Part of a small language model's weights.
Training: a variant of SOAP for these matrices, 651M tokens, 4970 steps.
Each number is 128 + 32 x the weight over its row's rms, rounded and kept within 0 to 255. Layers, rows and columns count from 0. Numbers have three digits each. The size before them is the row's rms in percent of the matrix's.

# layer 5 MLP up, 1536x384, rms 0.128, rows 966-1037, columns 64-127
104:148159080160153083112182072063131121100147093133157124128138118135150084121138174137138140106152143132135111090107134130183123147162164100122093105185166155153080156098150108163145052147141143
103:116112148164085142145118144197156153091135173028136207137084122159129129150130206154116170071102134124166203173160167163134161189141110132029109114140110140185187178148096069123068104090161124
101:065093115108155154155155107144152131137108124151113136077137084109126153102102111122119155117124125125174179131177175120119131121105139152163089181093135162123139165152136119145107085163140126
077:138090096130133111134085100159131131097142157111129059056145106104071131154054133167134081085084184119105093067114144039167137111120094097102134099076186129170110175161099123120166117127133114
107:151137093093137142179165103129132131153099128126151128125118125098138064172108104107084182183134080136169071101187147072123124117100064127174133153124136091150131088115097126159118108120135083
088:120121109119103147073140131153124130186149146119119121151088153179113091127157144177053119151099187152106142048159114135144077127114155148137149097089150109154106116128147169110115159151149103
119:173116129132076119069095111105149126142101103158053141148071092137167087084116197122177134134091134093103110171220122138119165116117072140150176152166144078095138100122100096078149089109130111
098:095093121122167086144129118149159102093106163145114113190118093082166148051115085148176152113114147104109086148151121005164093129189113134165122127088122150125164168090107093150113140141160137
106:119129105101042116138184077153068201191143081120162152125181089127161158116159154130168150110090124146096086150148151156113123129132146094158120127061140107142178179152121129099138095106140135
100:101173174109146130162144145109126107091119115133079098112099160186152085100118188060149095084162125145118159131114032149144132120108109119089140143144138132126123169051136164120111155155111077
103:134146110156123133124149152123167142113129091127169157124144118121103147108196127086164103072085123198145081121170104139070166120128093151149117083109147149096159121187126127129126164109108142
092:131130156081142069125118134173171148126119107174106168134134108155088172066077099099106123111118130122077117150152162210123189122151108093143114123142154130085131112163144134164125136139119141
092:127125176126145185151144111134153136102170100079131132107095124104163168122136084108067152122164135124105153191132164125113107164094169164113146164102078085133026178128115133131133129144123151
097:120137176087124143160162151155101108145088151098113156161195198125163162178134131099134117134140148108124121156101110160145085098061068150139146097065129098176096133148141158155148107143137139
100:085140158227086073122146163130118129171131182144116139132094132140176079130121088118140119098140112082123129144174166137142169105122165105090116119150152078124076082117122114177109105156117176
098:149164173110139136155136152150152116136166077126094145156176107093168105134073146121094119111120199146178143155083137074147190127164163138148072096138126157091126130134111124155123174119128099
098:143109115156121103121073111143207224173106126127158139110080137105148135140093098084117141078171147081108079111153163079133151170133104154100120128163164176155137159106184176064143181132092108
100:155125084101142170202143155134148082123116119087079093171121091121103087108123153122143117100149125048125144160116141152121143128115106140072091091133160146133126156104171132148123144106064075
111:167106122147173127091087165166067075088086166131133134119186139103188141122104164122082125101130129101113126136145133151136182130139100169082106180104161118116129108046151132140115092015113095
105:164131123171109202124128126121146111079083129141117155128076184083135133102123140140147184091125120071150149142132130134144126069134095129112199117142122116148145165169108164101070119105152153
091:099100069181146117106108180105164156092157133127137118144154155138094144142151167139152111131114080126131160124158084119095182085151135102146151107114124109165135082089132178124202148127115105
088:135096135087174145124141118154152087145111166097092115146096100136138145130176111067104155120084175115149097167117144145141112146185172167169109100113146125112146105075183136148143143105096175
102:139109144173128161170163086134085096111135112080102147152102135103121105188157075181104170092145167164112179153108126129033150141099105093110123118114142133121129075118085160076106088118143129
108:076148142087096046151158145104096114093177145161134139167158174130133164102106129101098115116073143069184141111144121115123096138094112167146167110173168104165127100147168071156116131131065128
106:120115117120091128098119099112134119112100079079200125088096102091137079125105164100087170143181122120123142178119106099160133107079093160133139081093142108152078121154138097077130138119030077
095:091154122223185124157103183149124139128096157179136135094133131095144110163133107152159150126159125079112165099138215075136159081114096119108118131133144128095137159118110147136052134138153169
107:082073144137171116187128091197102136135120162163147119096118123109200138177180156187204069072092117063140168179073123140153154126120108160102107144130132120178165136185208097138119145124132148
097:124117140128102080150141152082144118075170098078139106151100168129119103150113139175141165098121128124084109165104068135065122084083113149155171118149148131156064134150179122096117089157144155
101:104174145166144137153121118128143129078106166094114112132074124154169143174102182181137135105148083113117200098095123138144155072112164174120114156166092152172140118079101108134136098146127118
102:087091134093090118069109141125162110099042160136127162139150141111119165092084134098110166104128121115069103094136073154111114214104125163144113090146055154137114160081144064135174160096109178
110:092117059100148038136094103179155152152068133176091103146084149058154120139197175162177127162154112060052168118146142182111122096068117119104067138157139168155095101065158103117164103130125118
089:147131128147150101121113123149128152090206134134164163123099152138134112135189070112118130113138105112081125120113097132154120154138126164125091086169089148121109137148091109084091134087113150
100:123105101155160212126093153111157096171170149193133121148190131157118106111080140104132039153104158085123149187138118127155121116092139103147164138149095104074169125102168104103095109115165132
089:133127141078171123176188131117149129111172147180138128159133113181172135095106106139104092171166116153147135137121133137106061112101157095112182140182153104112089159083152073135117099134078228
108:189090136126182158078087102148130142105087123067151139134122138101090167124127097148159161092097147144128119122106177102145112128135111108074151135138183119120108140068171161096141106150173154
100:117125116148112141136123155127075079123126181101085107170133188159224157129139135136153133132150119082118095091147178132082126105087141110118177101150158076101136151070101136136136105138104132
111:075121136164112050153167120154136112106092086105157084191135078119146114175070137102130223173141078091152097137133067119144134124125180065170138072118118161131128146143131138143108117201103127
100:190113082129104132099117116105168066161188103131162161128132071136125108092089157100181147132123147144111084132128117136092165173116145096077111129096124135193100146219160186146152086103048176
100:108070104097063165073050182130107079138096085142092115104157113192165125108086114191134127110173092170180125141118170123167133143098145117134101102114108130121138131108115160107151115128157142
102:158173137138159131096159149175155120117176162100148114123165184095097101128162153129140116139090146128163123133105125158144112153147192136100125123086103091121164145157129170068171112108161144
098:141192180148068137085120094149102163073099121153141093126164174152151098172149121146102109141163145104136119084171168145152121117128098140114117098126149113115114174120158186105149115142117109
098:166136057121205068104149182107137118118106134099121100111200148124145112175146192153134108151158092111198112175085133111143144148105099138101124095115144033136110111148112140104089157116091120
089:157127151189112183125074115125106108151122128140107124129089097204200103197068143169089136096137169086148126097124148147132091152115131086165075153107117223206074110134123169125113152105140088
097:190108171127134117094102110111122120116154167140135115102116120149100173097090113090153149122122112149121122070116109119142159122115094140058145170111096113137150112092199161157188098095147148
102:086130154147162145153136184153179127101151157100101140093144118150102174128121108121096114103143090107116151064128134146129113070163193137104116109054215114116146132114156140130087110126171112
106:137151077116112147204176080120123137137111187187089160189190124125118150123096143129080121133093117164135129117151154122163109140171148110162155152154147136129070112148094067157135169161136136
107:096168111148164162145109173150083109141123109132120104093152095188125229130133143125090122120105140115086150152127173135194101101138114154144178107139112129157099104161174113158074083162147160
104:107090155108134174111113116133064176178057129170078124113106142071097042133138170133180161121138116110192165109129124132122132160204140048099158155214106112139122142082108143157117123090084169
100:147100169178170115165085100099134064063191081142156088120075155100127117113124209095159095136084145177129075165114152146178153070130171171159115145173104128129195167159078092126142169108136153
104:130129117152085179147158160159145074123117115069130160186117145140163127184160134132112112132086174154134163130155164139145094082123154081134064126148124110076115179121147135137130207156065099
108:177111129081112113122140131152131107146153173124134109104093124135109077124159155043134139202108113029086132114098002084119139104134110107101083147157078151118192111125117059110194073109169139
078:123156106146134152161125136150090123140071110096072102131102093123070116119138105107159146131098138078143167113123143131084119118115128124118110143159155120118171164110148148080116137096143141
105:181124169132114203098142167130143109152152119143139103132121120133131134138115144078167163067154174106116127153122145128118119111101082115085093175107091100179154138143097126163089161090126083
106:153147140086110109063138149100147121143137115119124150105168143161140073118163101088156097131109127190071024093127178090145137173115125098117088152080139132162038124128135130148121172138142101
104:114074147183096071126116119184140144128116116139095139098137095090124115102118208143114102140154157126141138174155163157138160085150106135075107128138172144145132185155107092146190132104086120
101:172134123129143127195139187106069090084181154094159129144181129147165091115159131062109078140198138155134101138120175115124147159122140143093115179150137125164141124118195105115130138112127165
098:135129189133143098096102135073154113083064118080113173147173122087070081140081127089126083171152151115140150118126065099125189120107166128135130121105105089113110174098139097163131181174078198
114:129116121151145114043127061113090126124090112099160142116094127074107154106144136168159155125205110166141203207090120178126114120153122079115150119096108146183089139140118135126186203110115158
109:088154133100146106132128141117147122155177110079030110129148115141160102104121095133105146082123153164138131117138197104085160065135081060081139154109191177127150097142115133120112132164137122
095:101118123112140140154143151110127121170142167118107072138164107140130114114074172133125138141218107099146175138118082188104125140085138180105112145192131205087160136167132133131108125136087136
095:101101151087111131111132158043143159142102113100180125171144125119119104121135163151133173095126150156102172155126144148189133140155146136114119131082165094161134144146148084137123156146096126
104:141114102142108087137134149186158164114131169167148145151072094128110147128165149100195130162088159104112123097073176144133119136150118120120107147163162119164142113133197177130114171054153122
113:136115134114070093168110099119147135093135100147097093127089163112107091095174138138187116104061084083173087186145099137128059141139119161179092099141140096112153141108081094074160105125165165
100:123211126158098190196101180112128110173134158123142164193194085099132179110143151162154153140104146118107138174121181152078150167116024112175167131109120189151116097162120082117150089182109097
103:125130125095183096132136206106138127097115125102136107107040145116134147150134099128095136159110162118109186145091094146095099115200097095096107097135114085137127127168118130200103188049109120
094:136056107095085133148162157143143095154125139139109133099097098072104141150101089158158118128137130161153140149172140093191142115176100109064138101160086116138075161073167131112172133138106114
105:122160124107163133152144118171180125128115142054160130126022151088137161080155203129148136162141126151178156111180152111133137155129118125125161141120147134198098145182143118173086163130125168
104:067100158143104086147156086218138119152133105179147118131158136144113139086099193111107134177141146155113128078145132174154118168148123128106115142122166100098144136107149094117133106047162138
111:186117169132095167150192135148145105143075149193168128139130156104169197157167111116147086098180079115160111165155150130130098124150128116162139125142076068154120074138166106158082138131119176
101:123125160107054180135130108141102135140114119113130124153134137164141079188086168109130126167189070130137127137148159104168120147111158083128121117098094093123110031086141150107099149126078138
093:163171154114178124134094131109096089129095173102105103170118138108139169162135162152110145094181107181135147133140133121155117144132111127112179185169125147107220078178118157100103178109092102
108:114104113056118106116155157155108123103105112163084147096160124154164171093180115100154130101137164121108137087170101121124168152098129076178115134105107105115079088108090100123142096169137126
# layer 5 MLP down (transposed), 1536x384, rms 0.123, rows 966-1036, columns 64-127
100:094089194102128124103088114116132112129122179161145193161150147156077137144093119153117163085113115138197099113107097128173114149155125157105033122111132104177067125079114094105120154124079152
103:112128185126138140084150128155106135148113124183077175151167113154146105131128106058118126072097087176148119097131084121115182166087164114173106152169119108126112106087118119150093117153116161
102:125123082170164136134198149109130114138131075098144153120094135135139172102134083198126111146153065125094129095127108172169125140092154126091107128112172158090135082124188139116179153102142140
079:108143137138122085109089171167160159148103183142090131127162098126106172134161161188113097087146136123200092112121124119145163101124135154132190159202077133162095087143119182103118125130144129
106:098173103174147131161139139137127177168114119112084087105096155124178119117142134154078131195207091178075111115141141137136127119188104146109137177136135076104106143114207205144117133127101167
094:144167119076138192171141135150096095081046143094149077101143057154077131087093199114146116081102095121196086145092088130100124119193076160107120148089082098155120075117128109186111090135200124
111:110078153126178136141105128094162142141103090126103128136094061130176096061098117105125092153113118166139083132101120114135161175089144108098091130084152117106130113103165133132123043133158142
100:120094088094142191138105167145108115039136135091102132116148146086095145149201100173187109106098129126145134105179168107159112090131125118115120124101175138153154121122137171130072098137165070
102:193193107102107142095122108061034181121099093128129133131133130097076080152073066114065179082109113189091091131084128134163043161142153125154189104102154128134136098137148082133101123098071119
099:073106153147191171136117096093139150099119105174106108161133202172092120164134139104083188158123123096107129088143129111145141086112098148192172188166103163097019160133072136203122149107114059
099:151102156118123116117143117054140146104154122124087134121109154167197141080114116172114164132168132134105127126166166105091106107139059088166161145102158119089104110083097161142144097126124132
093:142075144099041187159120180147086131152134062109139113154151133126149088147106099107151130153149152176151139116139141055132106087094055140118157134071125173089096136116083076107183133127132132
097:200147070106112123104114099072151068115176094068084101046163082114172197121178111189094181162092074136137127122065139109172135100134137125124125132106130093090106168145162188136132123134071180
098:054120090100144102119150145076204160145099133100183147108137112186147117093109139166113197081117121146165143151199130139171092152129162131144126110159062095164119110120176073134117150168145104
104:109167098118108108106101108110111139187127110185102119125131133039144111148117075162141150111166178086161121128107102207082109123125167167079146169150112126111133067147119134178159185149152150
101:231183083187169108164113152126191112129129087117147159122135155142140106095114113130098098240146159190152149091146143148117091121162113102161111156119133184185160112144133131137137169088140191
099:165039160136127133127100117165143096171140066192154097118164119110122142122187173147080178139152131120147196117093134121141160050130143118084111126073091114092185133139064135132089146142118121
104:134119069185138142139102119132083122145155125105115151150116167157105148108143090178119053096110109154177163148088124123114147197105108125130139159145168077120115134118143086127149126111100129
113:064111123130107139165136105158087136216174164102115161110109098121088147209105119121149154172137113124034121108100097123157097109123112122143104124125140176174164132061173124151138155103141059
105:117148163127113121100138110127124132115136162102098163164121159107179204122127128134123156163125042052124038085157147098122139104182115124145099138159096136177183151089151076113143165124164119
094:208185113140059071152070119081079036099111119101127179110122153127144148165091165101153166127154072096151140163184201125076091124203115133134120150128099129191142088149134119081048184132173105
092:130157113210069176101174126166164113121127142144038117160131145163138126116154116116098144156099159108134051111069064145119177096127126092082109166162159073065092038154158131056168112148101136
106:057123160092116147147158083115157061114127127131109118104056087103077111133118091094168128098071147166133138157107137189115136124128143152086096115116109109144078107114178141129171139150139131
099:181123159130161083173134124123127112148139071088110058112170163162147182142087191204175126120111105159064154074113077105187129083099143138074130140117143186165120201156135101146146161128144078
107:158124121145127113149093133105148133066124090098109171086176132148083107211086111119088136136117168166116148129120141112126159130179137126146055134148167152150134135088146116156168198110141099
097:170187121109105196109162160132075110123153136151164127151052149173076071147102125104205122142143138155112139130107114174137090156125190159108167128112055129158112137073101095108123130155155171
107:120158174131154104176116117123134106100163124101172110161178121143122110085118151207152131167085070108127081085133060157129099154148161158132121102139097118134052097166110164085023151153178136
077:119100137146167142182083133069117136074158090116042150141141157148191143087148134091125119061127138099134159099183136148104152171165121102092103110134165091073152136128148170145129157148113148
104:147152171134126143136051127138157107115214144088106103129093119086155128123082104142134096125077152162145188139116195137058158119151099138136149129112092063084100087128114189125128078096116187
104:095148165119079144139177100069128137103170175093136118150131139137111166121104140144103152136107088078163173093117142096167099135152113131121095122120123119060179149139152167068155178158120157
106:119104170100150159078076098128142161144148146152094163178131133131154092101113106158117147179151103113157085170204135113158143140115091149096090131151112157171142123113112042125132116123132146
089:079113076118139137121117116144188183184045122206122109182149052164173160112137095116119073156133094142083112154117137107098148097110104115130130148081114110148114170098122139161132111056113092
098:185158118090114102102150084095115142108181129082101181065201180083147124115087105089095161185133145109170166123178138093132113148109169104140134133138133077100158132102139107155199126153096094
080:074145119088104143122064122090111146087142134148160143138160143168134138131148091128103103168141121118099090104121113122095138166156068184190113138074134147152159091144115122176095096133164090
106:156114215178161135109118164117191108082139131088122122156142142151157092083146104087141123127150099151171112107177156150143063157156175064113082138091092106093172152139086084080174125103155110
103:116168063136109110154062118127097121118124149078122068146097118119143156117142187178140105163117160096067113160093096121154134117079104095116106100124167146121108099083111114091118107107104163
108:177156093143125170097136098096114164081125044176141133162049166233164127185101090115137097145202105113143111089116179120150110125142108173123082171154122153172154143186101118150082145173076099
096:158120156095144129129071125132191147171126139120077126164123107127095167096097078158132148103165192126126153108124161028145082069107066172127080152131110070150121105110153080123107174165176151
101:131164125114211120146112159119146111145069139175116180116136123131098146103116149075171120127139125169111087126136125078134174161104176071091119068136138061145121140089079092174159168063132085
098:074097146088178139127075141110123170141117108167126143139125103156068072103134176143143139126102131123187195147122144076198086085151129131095089099081088138072104127089108136124178108187126121
098:104182121129109142099158169114098145106115089116174100154156170107104092153189082127167145117124186120136153119169127098121182099113131091145146083073131151204173161081170166131122132129106145
102:110128069122101080099124089081154150170179115109108146113154127155104159097172195191133144080111153160145132167134118100101187209109168168118135127147199085171137115108158119162120122187114106
091:120118028093163101115198150112193165124149102185185116106088109099160132093121113126163145137063165125106131132118135129134138089099221098025134115111165104148099189142092157151065121107072119
101:120143154140127135126039185146077106034110110168154130133152123173138119127136130142092124164185109187128162176163082101090109122097142133133103074156083138104124148187111141087102091177088118
104:149142140104145118208153076135130068117103132136137064162146119141136135128142095193111194116158113095136132097161137114154115113057142108108116167165121149153121110184096066166118107083079108
104:116161111153139101129098168157180157129085073135095107133201153098084129141095153130120130104083077131082080173119134165179179133107154116067148125055171024142081068132124162159106126073093096
111:181101115174182101156140109106128087073136126098088156115121124118105093156171112117154105195135094120085131116188170106105121149150164094165068189202123122130095124164160142099167179095110167
105:174105097145149183091146135112142131207152069095102115143096105094156081133126133160150163199147151129163103110150153135097090110096131148066113137096181172171090143158107172126156188125115108
105:138150137110142151073142172156156113106127184146110117132129117150099177135126127130177078139215116173128065106122187108119143105130133107120077081125116161169107175111088176070150159060163066
099:134120124132120152171132143111115100085130156130173109117110124105100126097040141153196099123131128167099093083144089133142060210174082096156121097154145102143144155134097098088065094052162126
106:114152157102141120093191123112116110188131119123147100146141088129137114144080103106119153147124108195091101119177149199151095124104138167131123129070125119113122138131131110142076152097077106
063:139155143076179144100191121137086116105056121161137156139149158138142123138136151176120149070118091115119114122148092152143162086166128158181103140185114142168146097129081106129131062097161143
107:139160157096139120090038131142075138148167109091171099147187091065159128102139137145162152177111126104141109110090120087124133188104181093077126137110144103120105104120174080167130104120116052
106:084190136213158084128112145119156134153148062149143158107156207129066192105130115126143036141093154146175071121155090074106107118175199143142093106148168146136090139138111119167083167138141107
102:187099100116125150060177144147169165106151180126110117118152158142121132139097132140141139127160075147112122099119099160064099088130120122144145136102151131078093103148048151132150105142123155
103:150108122150120161175125171123123168110106075108174140123187085115100089189153091112121154163106081137150145171101126069164116083138154119114168155088141108105136118118147123172104109074122083
097:110102119114193144126083119114126088138124123118136081105142110126139156062122104107149120176086160122122178127137164149087124134128129145180066121142091132152072122165135148092126083172166066
112:142134185112101090149077147159159147088100132096123145113078120078057088114139117160103155068122122213172119130078137085144106113141128157129113168103115081105080091139085120116139161159091171
106:204057089114169122105123215084095151100143182101123118115168170080138141055160121141107138129118142139069140142097168074117106109189100159162167147180136071109063151157103129098114159150180089
098:148167157114118114111090097065089157148142154122121108136110149082149163105146155097172092105163122143116148147131252159177188141161179081130101130168128090110170160123131086122095150119142111
093:176100138111120206096149021118168155100107145133167138095117123168192161114110111122107082145104117040119115154096145132114147141132130068176124159164085152145191102166083172122170143117145113
101:120157211142101175162144103082117158146126118126161151078056113187126078132117194109080197083202179110084145139127129098105180107138114134126122136098062106128123143166103123134161119103138128
107:194192098101136108155101129131149045115193131095142058126096166140139135155212082130131164180100090145123125118145081118120084159121114060097144128120081062155147141130099146117102125131099120
102:093099161093105128123128076069146104159071159168103098083151117070164123128105094161094152123105059069155134139163102176131078148106148137075138090158128128162143164125112152195119109087118118
100:123155129123067145075120099101066054140114074149144153150176152074051139127109108131179149144154129130091141103124167153144149114051123128142088101220180133181120124154160102115103089182140179
090:101148124124097103138151087131138073132143129077099113056163079114137103156132138150146205135115117134168160111160181164114127111127131147200147089110119073090096127140124175181134085158138131
106:163071138123161148107137167127148136101079120163096121157151174129126110100070159146152155110118122165144147092135127124117115124127169093157189201122137129167157099143125097160198173125160155
102:160079072124128097161135116099127130111161121203097129074141088118125148081128160132086153154133135142108135111196118127148113131125217139148112135121106078181104107190118111207143134136156115
108:144124063156121106170166055145116131135144097127151138129136142089150166146112133084060130118093138139110136082119103117107118110066129075149108133097150120113128074092140149138112112129082118
099:128095123184187127080157177196108156146118182140113108081112124152137201162115132114148120145103125157143170075105179136099127155174113175113078106154164095093110063086099143091123070140131143
093:094074140161100117104135097201122136079153155111107130096107168094138108167153157147141151148108147108162080084118095070130154177099170126156105096172113114128138137141130167069150122153190131
# layer 5 MLP gate, 1536x384, rms 0.12, rows 967-1037, columns 64-127
106:137126141164165176109097102139130112136097128136154121115119128101084145159081110092183107184148128067101098120105143146092108124110081100137074110152106151157163141124098142153054080098132076
104:057102108136107178128108126120147097122175039151133114121138141115164114090108079176164148128144144069080093157145113130123110118101105081098157111100073166107114123110070082089110135115128057
083:129138155164130156079130139114123068123136130157146088141143176122127141118129145178106078127162099140136099122057111157090111139089107079116111153098010163123141170136113128128099177122130163
108:132178145158153139102100155104104076118174177087159138138175087122092059078129128187171159152194128132151086085132161106148139145135167122130129099108112152159188178149167138129090112158156148
097:125190141158141141186128131103133110056120144105074144113137114108172150171075139120171174109126123121094132203092147104118153138140185154122058100191062122135146187142122194159078052103121125
108:137152138152132123128114108114114107164111105126118135104039075187160121129122174111133076079117138101096130164213133149101194117096110127105155155129151123141176172123108115152188117153144095
100:116077080130124116182199122147114147091131152099105114139176097095117141163103106161155150084148161126128121140104158074119145183166128108127147179149103152138165134104115114178151106127169071
107:116182095097112166095128091120053151141104191137109095146172066150153146166193117102130129080119110194157132196089127143214120124114095099183082070098194144116124154121179107118182145185105108
102:167083123189110097153082175092148149059134135124041136125121073126185141121139131118144167134122106120134080089134102139092120084090133099091104130082123149148133144169166131147122079121153161
096:115157195119146124135176156179129113125132114095088132122133150073134157194228155126178089149116132196060160105179101168149124178149091181122129113122160142133166110080169082171137153123127121
094:161105164124107093116177164165128150071099162103156146088139053119071174099061109128128074094125149098049111126176126147125162142189153123148151107102165197156167147051138115134128136196132143
091:171077164102064168170125166093130187112090144118081154175133101115132126122091205178144145199111016078123120203151121134137141133126113068135151162139145133118130081070122165140122149099172121
094:158115110157104100133148122089172069097160149095143145169077103059171189150118099150167122147118125116185137050096148114114135165111088185130134123158106158094116140118089131132127058154083088
097:145081164132125174143103118077162088161156131166151130124162097120095107164144101150137122144146155099105111122129165150100148100126131178153082079102162148170155148108154090128131085179117094
096:138108123092131124137119126117136111129136097117145066178086093054126162115114105131111120157113180182102183177141172152116146121131088130099146126151172086144140161142142110158129137115115097
099:120166145101146123136149134098113073080127096178151102079081119116112110093142170182137083210152127147185151127110130133192091112075095125169116106112106103140118152135120130111210108131185123
100:125130028115160180091156157173167143134135081120143140114139113157138093193083126126091152094185111176140143056119116129104090140141124116183188134120121098107092194142132100152104164089148123
102:142150106104160166074142103100130098137088136173130109121153110136136085136160170136116115116126174089080116143105079098148130160086132170124121147107181128169120122156152112152099145138103134
099:096128226096163116114073191138151110176115143114117128111120102142140105165128112081129104132117156129095098064137075077120134061066110126137077146117158122121121099165128118165180157158135111
095:128105178145168139136160071143112119130152140197144118113135106113169069146155093088081130167131155161155107140125110106190137171134163138121125088119130066072136153195115097150108088141130164
094:044174160157129178106163124092113090142103164146143138141182196129149120126124139100089121066124132106106151133147112092152086119121124200123160121128162122129134086175146121137117200090125101
099:173123154128130135137073138155153112112105144112127121147138189118143134144137112165154173156113159173083174122082122110120145177149094093107119075168117120098123149203121142147109145077115083
108:092116155191131136160142104123116108110169144110108181086107113113140143134178134137154123123153105117053138142144165089153146119150140118101088085083192183062154021146108169075151169110121138
106:155141155149113178114169142117100151157104111133117121130115147059116163142145137178165146160135118117128152141112125161196176165095147112084193098132102100186133107156080115073139159141140158
097:177142135145083179169160167109134097127104174090129135121139138181120090095181161126151162143061160124088176171066177099137136151117164128100099126121081124116125117113163108176139162124109143
104:137136106131165147184134062115167179208108127079085100140069109128120153120138095131148086090128117127106094151148155118107154145117125119153145166078162054177120098117125100142168098131131097
090:177144186149123089108097137130146096056196148098128143193123177158148063076091139114174175112197196111109143117100180135155133064137085081113117107109152188152117141128116159159129134151117161
107:127103179081149107081173203172151121141086163127115148103100137147141127137139086118143118150122175121043088159083166119077126174115132091211167095063111139183137153128149147138104069174098149
102:134131169095179120103115157202124106127122177123094177173089114096148145113120135098105149165123111156064097086150171149106131171157147123124115115130130159125116163111193104148131105102162094
110:148128103130151056157163091164134145104132140141190128181088174152142129118193101145105140156126148153102102073180135178131124117187144103171109127188138102204126139165085073109134135140103057
094:089117105118128175157147173116166176138104148145181167073116101155176111132145158097144153139127145120129070101126071076160126170098152152115101134110093127132106189111095133112127129083139156
099:158185146166098110081131141150052088052074143149106127145090127119132136143115122164138199110166111100115119097150167146090079122180130149117136116142157198085139152104137188163099202102156122
087:117069129138129133113087095164147122097128072136138174076142160105117147124195120124128115146136096216164088132095085094120164162134134121107152129028168105130139082167101132157139182090121074
105:139149161149103115164136132058225127131121138104110140155179099124130090175089156130119131144159147159140137119177149099150083102183108131160191124127147124149113103152091184062195133101105151
106:103166025122125174163095105103108171128112165097163111095120165176169160122208122150147152132163092114085140134054131152136134181134194129143091100120103135179197097121169131233115126116108126
112:101138062127193168149108078111090147169179133131165130077078091032134142121186110132175181163144099126113117162087156087135113186096124145115063136099136125134131135064126145063072117071154119
106:151088120112208087082089077109153116174095103181144074109151112185132159149162062143148091168130117163063155134109132117104137182181083105135151090086156113135072142094136109098184114126130093
107:056175107198088166100109160076056106123126119148104152161091127181141121083132195108163098159144074185084150143141117077155123095122147097086078157170103136092128137158164158147144092157136146
105:114140137111107111086132106131135178179129138134162055169158171072110118098151171124137166133118146125150182123100167112137093140116207116131158114140102078129161154087098136081081103144105145
098:055114148121138106074059103135145110144166185108092127184112119142119124124156104134111113103131166085124154112040164117159132095136163092164144134093118129126137156148105074118138097076194124
100:124199135106088136131129087158066159121136152113156081149086102123091091070110128150196140086144167109101162144193102116108114133128160062111147207157051152199128149120136112165163112157105093
086:191134097146077095168113106105150049148076130118153119165192137105121158147184159084135149163140099093133128135133110108131124178121191149095078111134122109108160141120069188116107086099123056
096:120153112171135090075057098132182129145122171114156047109121158120167121112098056104109084151126146125103154128145107033127126137136099138106167140124199100121134147116145070162090115174121138
106:122138149111076096105142134108101125105094138180137125137153096092110125131097158133103075122122115089141162113128108139109125156167174150105149137049135143200093144114113099079117154115178131
102:128047166100118157148075121151161052163213168164125133142151079136148073132185148103121167132208090127081100121156134125176112126134147130116114139079095132143157069081117168119093081180135153
107:171114137083133175094155123092122083189141095206132113170137125203144101126101121147144129132167105153126151125110116107072096184174079148148092126126115114190126149102163136120207073147111143
109:137144161153091096122077109141095178173105116097101154125103085073107152112155114099125133040184141119098098092127118142142105167113126046155108103126198128163145165143067145108085185171096122
102:105167128149117102102091089127169085135113096098154108089117131190083161150094087146137147149093148126100145156083138101154080152182142106119102159114162192129134118170165164168189096222162108
100:066133147124079139100102133149139123135156123149163172127129158111144139160188107117118175085082081116082134173139093106180188049070180137073137109199146082093134117137150160114126185120114119
103:138126152154193118079141063109146113132116090089142141179188100098097204182134131118156147151095163105133072097211088139090095100117143089092071131176147172102141132112079085165167149155180123
075:082155111125181135110120145130147106200106147206083128189162125135088080093129143122130173079082187084073116091097072098114160121087109171189137188135137137148137148127146148121083101076088073
100:178127134083136122092154126100158082130109139149113159164145128045137141128154206124176094132162034101110119091110148153158089118137099084167109098170160150157140096133119134131157149144152107
108:143151148197160093110153056098179147140114180058171195167132130126117056128211149109124123158147107179076100118105103149151095176048145102173089104125151107167085179154088112165117129129159159
107:064144150139120143149084091155088099122126099148125154117143177141113153120086163151129132114163173143116157150089124158113152129114132103114077076179107113186139173112134138083170201092192183
099:148078133063170080137178120133121129079101067166120137173085153161184095137175120122129104164113156129143149167108132168136090180199146110097175110114128068065185137074151082069118107112094153
096:132116122114122098145151114151135053121146133114176150135110148170161133116149110128141119139138125096100114098150112099043121188117155132105163041226135133126122138093186135130104110101138105
106:092076103174139120079170098165143108087127094124170111131072060105181136164196107202154163149095188174151117132147153089137105091107106141147103164116156100117105100148159139145117171159087136
102:136131160197102075168126188133149100072139153061178103134151120141073126160148105152128128146177120141120126190099142101151135150124152123153138102126127104181134129172125101139160078124128231
099:103175165111169149097076123091112108107084158151146162159062095096181155132095086087130083125105102123116080115220103148103134117188090170076150121104163123085137103121165149166089160149100077
096:188078101142148092062173106143110125121165164137154125141153100162094113125128145122159159129030125136101125140125097132138154148088096162113134163167098116145076131136129115167063167118104132
101:168097121097120126122092199114121070095139109080076097103144103151142171109182091093156172150103131156178107134138105196157143191110159203156143067118137142146132159112126092112066138126131124
106:117096126049142154138117093133066107135149059148157159131148068174111151160129144171126082183159150125120121195146167093099077081142130140173101200178083137071165166115165123162105138145135125
101:113118097139129111114171105142144059058127168180109103110159156139185161114163117092137084178140162080117125135156108125202109115162171124149144200162144109114143115121051127109130173074147114
102:119195123137120064130140148127097178103091066115105138128099093081125125123133149183099115176161044102132139098118096020145083116177098134169129126164128155151156089171162117122148117141054125
095:169109138237108178159114152154156195095124135180145130139126130149102074088106100193099110128127125088057164055115125178127108081104119120152123112070149102122081134146095113182121115071086093
103:112173096161146132159079097163059136078138123107121135159106112121134182124106103156176107177137104149153142066074111124102157120113057142125122097163133123113122141033136102172159101106117133
103:125136113173108165069060067094081116056125101149122122153168199140085060104086183137094151142157128110192091139091123135104143106104099140150124112134134112147162141166201175136114042172159129
111:090149157141119141077146138115136142180118115126143157135108144088123087142072179158149154108120075129121113142066098147123122132107149158135131136156152122130181121102123099112076145121152117
097:155103123137107103184205100136180129128099114122162068147119130139166192182142078184120158128108171158143158142155193127112143101188113113124141168135183123204108200167153100128184099106128144
092:064091106085136117135105134153138088105085119145178075139130131147097072131217150064214145138089107114107112172103096139096128068078099099121105117113102113172159141144125136107157091138183147
101:097127077169153123159143136113100087097161205117112125097145070144183165141164154117122129135103188140130159153183108156131116124145140095162110125118126162144096166124107093153122152120117084